From a checkpoint of a small transformer trained on Wikipedia.
Size: width 128, MLP 384 SiLU, 1.59M parameters.
Architecture: no position embeddings, biases, tied embeddings, ALiBi.
Training: a variant of SOAP for these matrices, 1915 steps.
Each number is 128 + 24 x the weight over its row's rms, rounded and kept within 0 to 255. Layers, rows and columns count from 0. Numbers have three digits each. The size before them is the row's rms in percent of the matrix's.

# down: layer 5 MLP down (transposed), 384x128, rms 0.188, rows 214-224, columns 0-127
# up: layer 5 MLP up, 384x128, rms 0.199, rows 215-224, columns 0-127
down214 093:078104101173123139104111121150088128135133164112127134125121140109135164149121088133104108099121111158112106131123123124128112090169130136145138052137148110074152093147094160131089102100140124164138110151107143121134184115115171152095126147118096141134148139097117132133167119103146185138117115126116092137126096160115161136132121151126130124163162133175087142099115116107119158109131
up215 109:134129119100106183183161139159179116126097123098178130143176114143160180177103122121156094102118097126135113124137082140146142146096124148124114139143132087121139125110145120092145147091112104123096146116113146104135151103141127112113126138127127196103152110172112109130163114095108109149092137178135138105125127140132133173120124131086125127119146151122115132132114138109090145164102
down215 110:129119169176144120127148103097158079132110100149154120120119135102128111151161130101125133127087162124116121152137126157114139138140136106157115149106118136169146111088094145115157102082151136149164127110175136144117135126136167122120110075124103162135120130127076116129186157138131104123160130073087165146149103153140112091126104095132125107140130157108122154125167173110146089109129
up216 084:141180107140157129118110117133161123125155139122141141147109127149135094090098159127100130123123117162125125179138120122161094147117126141101132129163131112191140167109147132113110160137155139107136131141128098165124075142131149143108132141088115099144135100164142153148096088131091075117121146098097104128096125108194101130129087129080129117116156085105120109100161106116106154144109
down216 089:123116083138127156097071135135101101134116129131100151123177145190155071089130131093075127144127109138133116129129131142122134134089178094126100099113099103090123118127146140081124133112133147145118146100150119094142111071081151132136185126094091152138075110093151113102094146158098110101147109127112117139127143124144142133119167134127124123131114115113144118137132109130121153132105
up217 111:135090107123162168163149124155136145166164149088161114145117126111121101110164144093117148142114145138104104130120135112154107139127134134137116141154143122183107119099104132082136107135116072145100152164111117141084150123135127126135135104118130130164146148152121130153157096148131115164114165170093104158106092175132114149105122079064099090107120151128129129149150109136147082124107
down217 110:083138149074124151134161088102096190119127133114147117141135182110082129125176090116113127142118148142164123135134150104118100134135123115165105174169140124125092092117132122127096141143083151158137140107111122155136150166140089086138105117116121114131116092120156172082139134134106132137139144142123179140099162126106135120120079137122138109127154110144171097116127146127094102123125
up218 095:105138147101145133103160108125121148157144125122132159113125147146130160141112102143169134153158101112134118099091103095169118118146066155092167116199123139110151117134121089091114131139153129111101158184172107162157110150176131152117148135111116140148174157134131139122093128165136129157098112090096155149128110109120168117082133117112123147124137127123099122164133107118133125110097
down218 087:150117103151125145135145077107139114151114101150144152133149135143102139146116142073088136128091119128100124167089117101100140141149158138150140154148129137104099137098084139175141152118142137168173113091081102089133116173109175104121110125115132166136080100083110145094152108132125124111130101127149151174122152113119120117136105119130112145151141086103115121146156094095116143167145
up219 102:141129146141130110135144081132099128149113116177139149084144129130125122083122117120116156134134123087143127085140111112131158158091137109112137077124090131158154139136127177142135122111146132114111125151159131166154134150118130151153111154147127105151139130066133155148165094145137106208113161092136098138107125094089141089073116135101137150110150126100172125147151111120132105145156
down219 097:133121121122110159126135155102084125107103136135101117166120110099169119138086124156051158141143106145107128153134116102096145120095119131117133104090175089108147135117146115124146111123105091121183131126165138124107130134137090111097122111160121129108132165122139121155119153120127104141125155086155144150113150101130115125130115140109192119117140142121162162138135134149182073132194
up220 105:113123129168110119130142100164145120120107105132126123095151153127112142151143138118172101138137155126121129117114138103147105108159104100174113138111125142140101147085127060110139165105119087158060115120119138143116114111137148083144146176079129128144102125103138099125151163139188113117083157108148093159176115153109144158124150127140087142118132122115126117140103097178148115131141
down220 105:152120141168147066139153127139179138118124101112149125147065142136171112120149149133125128107103107118164157146183134146091102139147156158107092106123148126139103119154135163107120105133135140154117134109105095127164100104120096104165103155124139122108135171137165163121104122100095173156153131128128127138103101129185119164139127146144110105183157137097120143116123129153115106144114
up221 091:136124086162130101164110132137130108126107118110121136143107184113118125114150176143149091159091115173131165124108120105139105125106115142152141149139130134181113158143161110155103107110107106133119126121137164107128099130130145134126134130106139157143130149079088115086093143127144151083131146124126135107130151144106133111126104131070165158086132155100117087085120096137069123071105
down221 090:105080132125128138117096143121104151130126129151142137132118138145100151150132154107080104137109173106120126139076100095128127072116160118141135136107105123119119155121140138173096140110097134118104150182089093137103132131061102087109132130134087140133067110166099126132169097164108118120167096144149111124144097119100190140165138099124126116130135115144114143136109132110116131123149
up222 098:112136193141116112100150104144204122151147123117097124108122139108140129164135094103113103123115137134137165140089140141105135123094163137097164122133148081089119066148151124139151134143139124143166106158121147115140152131132125107150129129133068149141084107128159122166157175123120094121110112110125102154165133120133098097120158161111085142143163147142129165152132144103133126130095
down222 109:124151131120128084166121141085153140150143139115116141099135150151153113096118171134139112128169096162118119147162111157128131118126140095142122159156088150121100139111134154147123088136115108134137164106148108131160135115145115121127104157158183144122148200122089137139137097175097113128147175100114162135120146092127154168145058094137111101104128143101124083128112124118150144125117
up223 120:090147135135121086156126144119188192126136104106107105110133121124130151146075131115108123181134094158132165129116125140138119150114147193078105111116158081079154129111146114166082133130138155104141127139168126154102107149113141118124110131076158126139145115102142124155104148095116156120125163088143126114146103140124151134123116120175134089098156135150137127110130138148150134112113
down223 113:145097104147116165175135101108105110130163138127119147113114156145100170127115139103123135150130122084144123108118104122141157114093058131107150109143117147129085125162122163135175122090127097135178155161094149119161164135121166159127126164130128108152130117093140115153105121164116097102157142167073163119107109138127149137124126125147103109130107188134100127098138095150118127134142
up224 099:085111088144127109132142123075102127126168175109132098126111184122130099115106120178098136135129124152144089065140155117121145134110134141115167109154098153110132086139103195133094130162125109122148114105118144098121136146116121084109134133134133143117128133177151142139137131122121122122177108132138130105146136117111119124116069135112170140107103176087131114146094108116134109126177
down224 113:158131115162113131165125109148135153158091100129150137148143081144131165132115167166124141149109102106113134177129137126109127172150123119141127096118117113124105114131161109138128142106116092162143118108149121122110129097130122147117087171127114146202123152090093152105124147103116142154136124162139178141129110118136128124121166130172132130123146147146112134061161147095153084062123